{
  "head_dim": 64,
  "vocab_size": 2048,
  "activation": "relu",
  "norm_place": "pre",
  "norm_eps": 1e-06,
  "tie_embeddings": false,
  "optimizer": "adamw",
  "lr_mult_up": 1.41,
  "batch_tokens": 16384,
  "seq_len": 1024,
  "steps": 10920,
  "dataset": "wikipedia_en"
}
Each number is 128 + 24 x the weight over its row's rms, rounded and kept within 0 to 255. Layers, rows and columns count from 0. Numbers have three digits each. The size before them is the row's rms in percent of the matrix's.

# layer 9 attention output, 128x128, rms 0.0874, rows 0-127, columns 0-63
110:078108086149097187120158153142118087132089151116156128120109128103111179136143120172094077157111099111102157124111120153111126129091095103085137114153115134166131151133163117124171166124161138
081:125146177155140119148129141110115087139145140121086140133118146103111130188159101088107171142131120183086156120121112157131128128122153128145132128149150088130126086103080138123141132109106136
083:125134103136151094125071126164133120106103126182133100131110085156152096119118170130138126147098134136173104111099153166176074131089096141158110115068097154148113120104161151111143126114129138
077:091084107103091098142103122136075102100098137120135178104098117123130183126094144134126087141118118118089136117147115110136100146091105092130131106131103118083121176098113136133132101104149182
075:131078200086109143138168145161102184091129114172101114069142102134151137135127116114102117126150119129176138112118151149125145148118149106117097120128145112124144148145137168132107129117135108
131:162147137163115078123082096114122121098173100094084148118179124120162130151133138118126108101075137126102156121150103109181125162144099149139082138096131119081118123111109097171136130158095166
096:091117091142120113137111142104089110103139140161149130166169153093118153159142125144098117107133151158135151174120094132137139136153092139164094120137089145149125110058145129123145133137115123
129:111136088171121088139126122124160099153157123078145150133186180153135116152120118104097115161148105174081106166135105134137131109135112092135107113100106135176173077102151074090171162145127126
080:141146149089140134112126120175185163145158079135115099074161127134110092095117058087127114102092131154148125132120103135154104135096164129150085099125154151135164160133148145151154125144171109
098:107095162132156115151127147116137164193152131124130118158082118136164114174135130098113129129128133175102088100111129162119170154161101152125121096138129119166094121123170118124114135153143064
099:145105096148102168141187133111101140180143119091100122095117175124141102113096111124103140171175127123121140085122130145117114118126175089109120109158129137097146147096129188142134138129155098
087:082146118158149142173119122116154107206124138117128160144143151150158102110115123122139111127152145093102127152116163147149144120088098174119146148114120131117154109132139122144157137139079082
104:120104134149118125132072126119164109161142121098106063122154148115120121144170126117082135126096104167130072159149084136141172083115141126141081113121134165145153125063164113099116095163183156
093:120122146139146167125115114109113107118140098187153137158159122145109138113129140122087118143166174115148107151127131146139102117165152154136187143134104110182098111122177119149144106106143156
132:108113126127119105161089143166133144077125107115129145124168115147174125116109150110127135105105140138144150117157163104187099146064170152116147175106083086191146094176166149098137146091115154
098:129127127078121105139150104133165157125075149115142099115135110138105111145139121129152112138128148120125165146086146110101180126131113107101109138118074135129144145126192157128103120116114177
089:133177128101153169100162093138124093146059142133152095129101112153102140093145190170141135175148120094123135140147151146157105072135159168139158138105166113108110130103110134143107105127149100
107:116113147073144115145175150098124110124105107139112117176111130165138112155088144136110151183143144180125179123151150146122100122123131098131128112155127105169126123108125113119135096072185131
089:147146096156156103148113115107104099107146090149116130167208139116190112134150158093144158095166166121142134147138137159144163182156117144139167109135147109130140112151098144168114117149081076
079:151158116161162145092136160156140127147109147167146127086104177138094079189107100124092093152100105123118140124138129128141105149100183129163109109113131152153138127124179175109161137115112192
079:093109115148096162142109111128126108177136091137135125090113093141097117118081112141102106136099114107114105122107127115130096129095175180140154174131133135171151127158162139174115106125165100
192:156158101127092156093110119082114109130155158085080095142108114086111126149170129120113115109119144150078139085150147160129103123106130128171150158102095120133110095152121146162149113100110119
099:168123089089166100143146098112183114163131155104196151135135141138134117135149134157170157206150131175100111162136132125112160086128123140128144089129141118142085148120147116110084117068117169
087:172107114173092131106124138155189100110105116119156111195208114135145131145130100113120190127107149107134124115151122124129103100186144141116132136163119095164099136120142108128109109129177178
105:109118142102123138150124115124137125133066131109164112122204172104110095123110132102150144143162138145120120159122108119111173094101133098080148131148094140096138131121107177081082087119118176
078:115097081157133134170132170150119121091133121129142157183161114113145138158119075118100148135132099154125163104118140127087126108130102074129179138146120119164104143149140131136122093135133108
092:114094125218145135108123168144097128144154136161133093108147110148112125100137134132142159132110122115098127084157134142122105111137187131100129109150135153141130161098141156120113123087160121
090:116099108142116154120131136129186085144104150119135139137118151095102177133125121149142146125192121133141163099127091094129149133179151105123161110159135102114111124170120159120125111134107091
078:110105108181142138169108130126165134131110128153154093152132152187123146126112156152145173171111125119095116110098078086159138093164148104071137151125146101097074138140121123147074122147092150
109:166135068088100082146157106095145167096096101123110094081120111136112155129181133072121163093115160164116074103093096073102143130141107126108103136161096120133146152135136111135086127133113147
084:183138070080115139113128100089152037131128143156137166150159105103108132087121123136161177151143149107139075128115111122126129114151074124132168124143149159121121128121109081124127105125144095
115:154195132163112155088122159173133098146121150140116076080117132184130126110115132083168149115110099095057141118142078157131112103130147156113114188136154156140155150107114146144107101111145175
120:143127135113161149159118094161159079125111115135147176121151127141145125182128128099162117085113127139150123144126103120136082173172109128145141151145159144147099116156103145102138128143073063
090:089139134111164162146138139152169111134087130132122127095127116118079110125135108130136082163118126119134096130117156119137086088098106144127141118129110082074122113121122107125128122182130078
100:094140123161135146148166154114133128173120134129135095130174159174177088094130110135120073140184126120144123146100146093120192119115129133114142193090093095163106141155157122130135150153081114
130:148126129120144154154097110104104091117126078172112164122105140156140132119112103133089142156110177080168141118137101086151110139162137111121116141147121097081102117154146146127169097138171189
101:081099157138145111112140163100167116109110130159101146166060093103062134136152131108141128133131117145125165123152106118112119082179118133117140110102123113098116119103176124064136139127149155
129:123143122146125151102150102106100110143123113186146154143151156139127146134076163124116179103139153098129112125099104086148140174131153166067155138168125174138167122112124116141087120140117096
106:164165135105142140134144128161133157083117104123159160068116152113173165160118132114152103109121114098134159124140155173116123130153128164082141098107164124100130158129132154103147123196122098
089:111091121150137145109145089121093082156131080102137153157083128134106205098164167139095088184181136110117112143154088104129162135166156103119087151161091150097127095160131124122151147162114142
109:175108135161141131126105126130089144147162125118136158155126102135148088148121110113164073131118163126136128134113149149107128168130129098144129109148133179122139125166105163100128100122077096
084:127076187128095084134124128100153140125174103145119111137156112130126136154059157123125134134097102116093185091154146131146112090121160141101115133106129138127087096088119111123108123132129091
116:120131103092149108178164160100121147098111121143113166103073117135142185141150090113135146132119155148152140127112218139104150125105131135148121084163106103120127127124127112126127101136142118
080:119115137088111127129164131146132146128146142141138089118074085165073084071106121131159099166119101127122175147076118112088145139111102146116105122142128162109151178104126139123064167136141127
094:129203137103121107164109197092142166160081110147086104106126113105124075084157123121120133104130157147143113146108145090155134166143115124150109122126120116098130097121123131111167162147167155
098:101139128096088115134153124159192135144059110142110126134149095166143134140110110128106129112108150185168100128138108142140086097125119142160122150121157115171142130124124085132108106100194124
083:156161188103118123093112091142130145189164146121116062115148141159173133138129133117106090108101156130117176106144143164113159133150156164167068126088134124148081109108100133133144143157145097
085:145113130161143106145122083161134137114124145092125117111142122105126143164141150114141168108117092141109073093134109134104144163082160145142166125167119091138141123118140143117053129051088154
106:122150093143105095149120137127125132101184114131066140144104087138138120131194147136126135144100102135115115093116117098108150103089124207145130167064098081115108125109131085204119124161086110
098:101137158135192134103131111077091118148102134152141124152132111058129127133162155160102131173138106086143137100172128088100170112159139116158147125138134092123073107127192110097109112125158167
104:126068142163126127123099137139140114131123108086123139091134153118161102137197148142115122122108145102111129095120094126156148112116098131090088113112138131105144093108181068104126174123152136
109:134171143106146134130140119112149093166093088165077084128149129136150118159136142100099157097164162114106138088110097156124116117138141157122154154120152097131121151113135128130147091066140114
097:098124090161122134149113111117122131173133105137104162090088121137085125147119089081133163117099142192134088128128092075106133193090147169149117125165091128131168154145135120146124107123159120
100:168088120138070150080145119101122129171143145108125165090114134107129116171110116144101116146112150151127135063122100075105084134141087155148131137124103157163131142127108044149147163099151126
085:107143153089109127093140109166139139144143114112111132150171140102112097084101151175128138133143131117150168143147173113108125104157150128132105101107137161062114108105109173160087114150172109
097:121129072120085123165130128121090104169148105127156145154130136141138146147123095130079116083135157125135171153114085106093149162126112142134154143142104101130155156096100101164147131144148082
081:154124156188152123117106133140073112126178087145122147121071106124121095151122111077138168135151129122095055122086136142124119156120123123140124099108158170132178139126132169124113124088138122
105:126111130102109126139131148098129100091125103137159108119141137102132142178152136151111148092125134130129132097114132185155079102119093069179168122130140103129092094106112126120151141088142077
127:100121130146116133155128124151114098105163110118151131152183123109112136086138095118083128147175120102124101174132150151110146126102139121135146128115101126181171123154124120126140140126083134
095:103132174145128112104171113127120127067103108130101165063150106091123126160114132156141120113120135153153109126147097112108147134164115102118109089155138111095111180130145131114082112109166183
103:120175113095148153156138173106142095207110154139155064136126157134166113107111149150128126123144157098115136144149129124129126120084135178099137138154109126139133124075116168122136137135155097
110:120125141109117154134140103167097129087081156114146100083155158129140124147116166148094136081074156132170130124124120146124115123067166118129071161131107131133150143135126102175114153069115162
090:152096109145082102164094133144207121137144148093141145128122122170132117117170132154163156145129163145099143128103104110130120138131113121153130137134127125159178074157130158114139147118136140
104:110163122183108139167116164127145089122108096127136139171181121098120101126117074125153165094127162095134192151126132112108117114111147164106169166144109098069184148082119145136102099085169176
087:150156150110159100138087126120107104141112082197083105144114099164147112106124133110125107147185143112138122099142163133162135112153122153139116144097127086120104135134114159090169126154109128
104:103146177101129120086116229153127125103144169153143103109092116098077133101129106144173135136092112157095120128107081101095104135092111080167130118148119176148135070126114142077137148126120114
083:130140088138150076090137107149071117137122121151100096104171083119128154104173116124095134134112112108157098121120141140137124099061123145146117136102095141132107167093092103156104148085075170
115:142101124131150160134109179125112139099117143110119156104171119136142138149177152126174096138125118122147163118158067073120120183130100093104094155148120112147129141165137093086110153081090177
080:118091111120122153097159154167139100097110134131124169076144145098124132137129141139154186136133107142147121112116114144143127106117099103113087095116141157092104162105105166122090117125123148
091:150116088113100133124128092102128127167175149118126169075096166140127101167089069112099185147070126125147089096107132062117098161092133151105130127144121162113131195117098103129095106124141128
090:096095133150101113129133105147151135108104110131114146206141088124149112146088152120175104109111134157123144098135100116161097131153124126187127134119140102136066119145118130142111129100132156
081:145112150127140125112165141102081113139109074126087131043141162124134154122164123114133126123143152146129100135123119078132143106150093096116094132155140162069140137113112101110111147092096094
081:140113069099140145139128185124150095112101154086135131126140122079129171106167108123135155092093105100124131113120103139152084124156122141114128128142142130123139113139155125088139152139124134
097:137107091162144119139198159150120146134106124090149134151064122187172139130138114101145080112137131129096117142130102094121154161126139138117139143148156133149100154163135084130093141135148122
099:100097063159086108124149161083114143124111080123101122135114123130138130113118153132132138122180127179116142150151098143145112090101050158107121157142106150100117156095103121128104140139155116
097:132130126158127169141097168135158149133153171118175093115083141146149114103120156127170142155141113131100111142097112149132146142112104077131103098122101160133130078127134170161156098167118110
106:098142096157135094100126118101116125148138141175129168113145076124115086115091166156146102140109131114128133112159153127110096147118093165139129127127081170175109143090143087084135164108161155
101:097111100124151096135101117117099140181124132197125164089153147127067098131094112136126112127126102103138095116169121110149095160091148114118146119164115123135105135106148190085187144152121124
107:111136101150184165100112093093135134147095129094123123116127168124142180178121157122099122131128080162167077112157126102116174175130173141110148132124105108105115181157151110143070111128162170
101:103066137099116159161137168132105093079096078162074151142103115100120198122120122081088162101169149118146111131115078128146084165122134113117134147199152111099157148113076160136120115121158131
089:143131122113129206100141105128168099153130125070152123133088163141120107110145129143162130195145114114134104144132139131131127100121129136142118126098134154154136158126115123182137124136142096
091:136170185082116152104148124140111104137144115118176130138129128129131091114168122139151125183127139119136146149091153142143158091156124125151120126048166136148114107152115100113132144124137174
083:157077139149150113182105169133120145080153102140127124151136115140200098105142137082112136139150163113142113134116129131164122139131104083127112106130139118112077174140060161128145098146082153
092:101143114115144068157125136127115108107110105184109152056122069103119159159112134136126125109102129122094117177106123132135114158073089165106171083148145139137180150093131087089124112149168122
121:175078090141105145129106072150144102119100090112139114108134091146096119119183152101123131123157157120100085096145100138172079113130093124101115170120155121162141105155161119159124114077135067
093:134173151145112121117121117094122162139143119120133177134168118091148122122173133135135134119137145104105135078111221147145116114115169113143209131114129114126134082170126088088112123101136139
090:148160105123122119127096027143161132127104151126176160138166132107063120155098105152137110109106121149135143157123126156136150120141052149085138150093123115111165132124185125120150131160100101
086:140095151113070171106167123160131147088126128115134156177149109096146148129120126134159126143151158134119187100113105171117158098157145126109135112088125160096125130162124157129083096147127172
095:138154116128142155107142133133139107116127135136116120189070082154136148085103153103155137156176177090086115114156148148092146127186170149127106131125108159111159168133189193125133080127143137
094:158119137145164142095102158171101137105164157099128160118118113099124116115137116127159170126155131144138122141120140173136080175080093144158122092138112161131170115142101147130138170104136108
102:153096145128122134152147139097124159129193135118116150096130152158151156160113141139146154139167134167064138119186116123132109148119150133122105131160125106161113142120119189110177118119095097
099:129138153102132134159105173135148099118120093131130103114124126197146099123112095079123137104115158079106111129133156143138099106102181137144141158108134088112116142138119177137140068103121113
125:134089145163106104102098075149155185117131160072126136161154110104117115152108149144121094105104125171123132110142107094140090160131129137139078123118104150131153095156149098148117181118149133
132:110092170137135163138109136159096151104138109116133106132097108116059128144155123132107091140151084119135169118133118183146134086161103138124082169071139086090136112101159169108152157167113121
071:074144181118164126148114128190117100074145107101116150164157112120141104147121103108150144148101130119159132141124175132094124112112140150132112100133083104125166126089143155184105078102124135
082:131090138158122081136087100117113135118095137154088095081151095114122114163151159126129094097111096131091107123155084124191137140145089095140103108148130144117090149154087142148141128128113135
118:068135144179117123132112102077146157141118107107092152131062178125116138156149173136096148141111121121124109140135142127150145119104184154137119114094118118052155082099121131130121125157143185
108:120132111142150122141139104132090146109151114089136131146119157088137143149103115107088099160163075155115163161163116172083184144128096105113100086127112104108113142093160141130123116157119185
080:129115112115111148094109100147123162077158149107096125109107155149154120107110156130055121122135110090112108114136150140124087074143128075149106164068161125132154123111115148151134108105118147
112:119135114131099150159146117109070132147137135113142064148118132113161124170134070079078102096125165102103152091069170167129156148127157100145144163102117069142095146152113129153178125133085160
092:131113152145154094147070107155125114164142102128146125131082108155139127135133132125136129131110112130076084111201114187136147090127089141135184112076187105107126129137133080114102102127153127
081:159087133062131144121120130121145165119156123116151095127157115125082110108149136151164175158123142139132131130126134087101131106130129108106131108151115156121111111127108141106085099103125120
105:126129135107071126122132106139174118131107170107157138162135126116145098111085177153133155128099148169097194086102075107116110128148081108140138143109151148158117088142113106166121133099144144
096:141122139128169118098110131136163182150116127105064160174103056146115157074150144141109076150151087162143122119149134117122098158115104150152139154113129122158170100123137150145143127133116130
114:149100122085090130106138128147101116145159111092137091122089105136102104090125116148100094171112154125099144111144107125107134130101129105120091139124140139151152158141164155179144118111191147
092:156124143127088145104186112166116171117102107118143154139126095158134119098112130130141096131150180132191182129092165163095132137126136160139099140124119116150119146134133159163145161091144150
098:110123136150153189139145186160115108176123111114125158108115139102148082108162113125129146164123156087149164157121128136147087113117135186128075119158149153125174107106086134193132130126181095
082:111081122141150110117086144137160147112130137098135129127140125096161193153113077114069077111103088131158115141187150141134143119123149132129138109149115131189130130187165067083151115185129134
118:083132122139141126107111138151147100139137128137104186132157125088122113153127051125114134133084102142178079128111115150133121126121132120150113071138132116112147176117138124179139128079166136
094:143130158109103137148119127128061137129119109106113126185106128141133108173125125112117116153090163178138153116111103137140117190098092093182086143119108128149102116140114203141149134114055128
089:123089206178110146130087140118154122133144114110151139136092192172149121185134128115137093117132115145106154126151112179187145129130143111121132083077160120113146157118107124122147144084104114
108:188109144168162130136116093097075116158090112091145117103137109092111156134150132107125094143159116112089107085131129188147164132139077163086142130127171122069121127127157121101117132112077103
111:122120131083094088139151159083139149167199134128121117091160171146107164168110042128111091130101106152108117148107109078105157146110143114115110112149123112173154150105125108098140169168121110
108:145124181122123163142153143159131101169138121130176095146121147154130093115108085137144152175135144106106147118131093154095131095111175106138152095120187143143135183111123149140100087069145120
105:128151059150089186131140101142111119159131159162166141131124165097125086166077099179099166156115092110140135066081106147123110123108116099120181175127125103116120146119148146145139141097127109
106:137086147146122121143076121124114094132093169085138143089082113128128140117115156148127080112117111117085115145175127159138110145120120082089128116153161132121159088147152157115154111124168153
081:082101123145158081147113107125150122098107111170136086182113099125147114097108201111119101135160090135131118160181113171115142097126075128100157101110151142119101186089121136079088123140144133
096:151108121109140100137105123148136079119126123108149098108135179160114137105135156112129208147130069156147117174139115081156134141077124081109069128117118184113119084119099104142107154121079086
073:125145166130132139140124146151167139135095124127130111160141111136137114107128118108162133148158112172105130122135062142092176131119118128082143104113115121133192125135171163103109115063100136
128:121133136161123139082154128132149131147118154189106148156164105107114164147145117117133105116152140122111112116115102123110154142180148137140102108139109133152111122086169152123154143084134127
097:144178116109142146141095140128133104119116089077103127122158147056099127096114130096130148136180104133089092124122156127137092112110105080138147129126112149118174100157089153086133133176127127
097:096135088158118128147149071167085111116149107130128129145109112113138112098161126102120128150157128076086136150077142118142127109193129146153097151113175068100148126114116131115139173180168158
109:101096133117182150136149128159153124085078099134162170173092103159101119086138207155178138156188135155147082162141110138134119116158090147114120150120139126147146108123161144133104129108138084
083:093119158126140111141145139146158138115122130103132120120139113090124104128137136180159105127129102128116122107109158145168106093107093117157111128125137089104066119085124198119154172105175107
092:186132102132095146095133092144149140053162121130102183110121114125187168117109134129125120100125141096137170091137150151099121196176129124162164074115151144106129160140125145125142113138115143
098:073127078164097135145161125137137105150107161150113085159057134126105159109159112137088107109101089118096081106062081109105119095132131105129159138115167121118128169123112111194126169144164116
111:163137101132128126122132173135168110113123207175126094138171058104120132096168130135158111128095123064094145108128085135100133095115116130097138136132085140115091129106127108142161131142130108
110:053139148149143130162132145133082111121104145145150100157109148119139071189143138146146157092098173143132142110098132115099127153103142121168156128137097135124120113124099115085101147095117111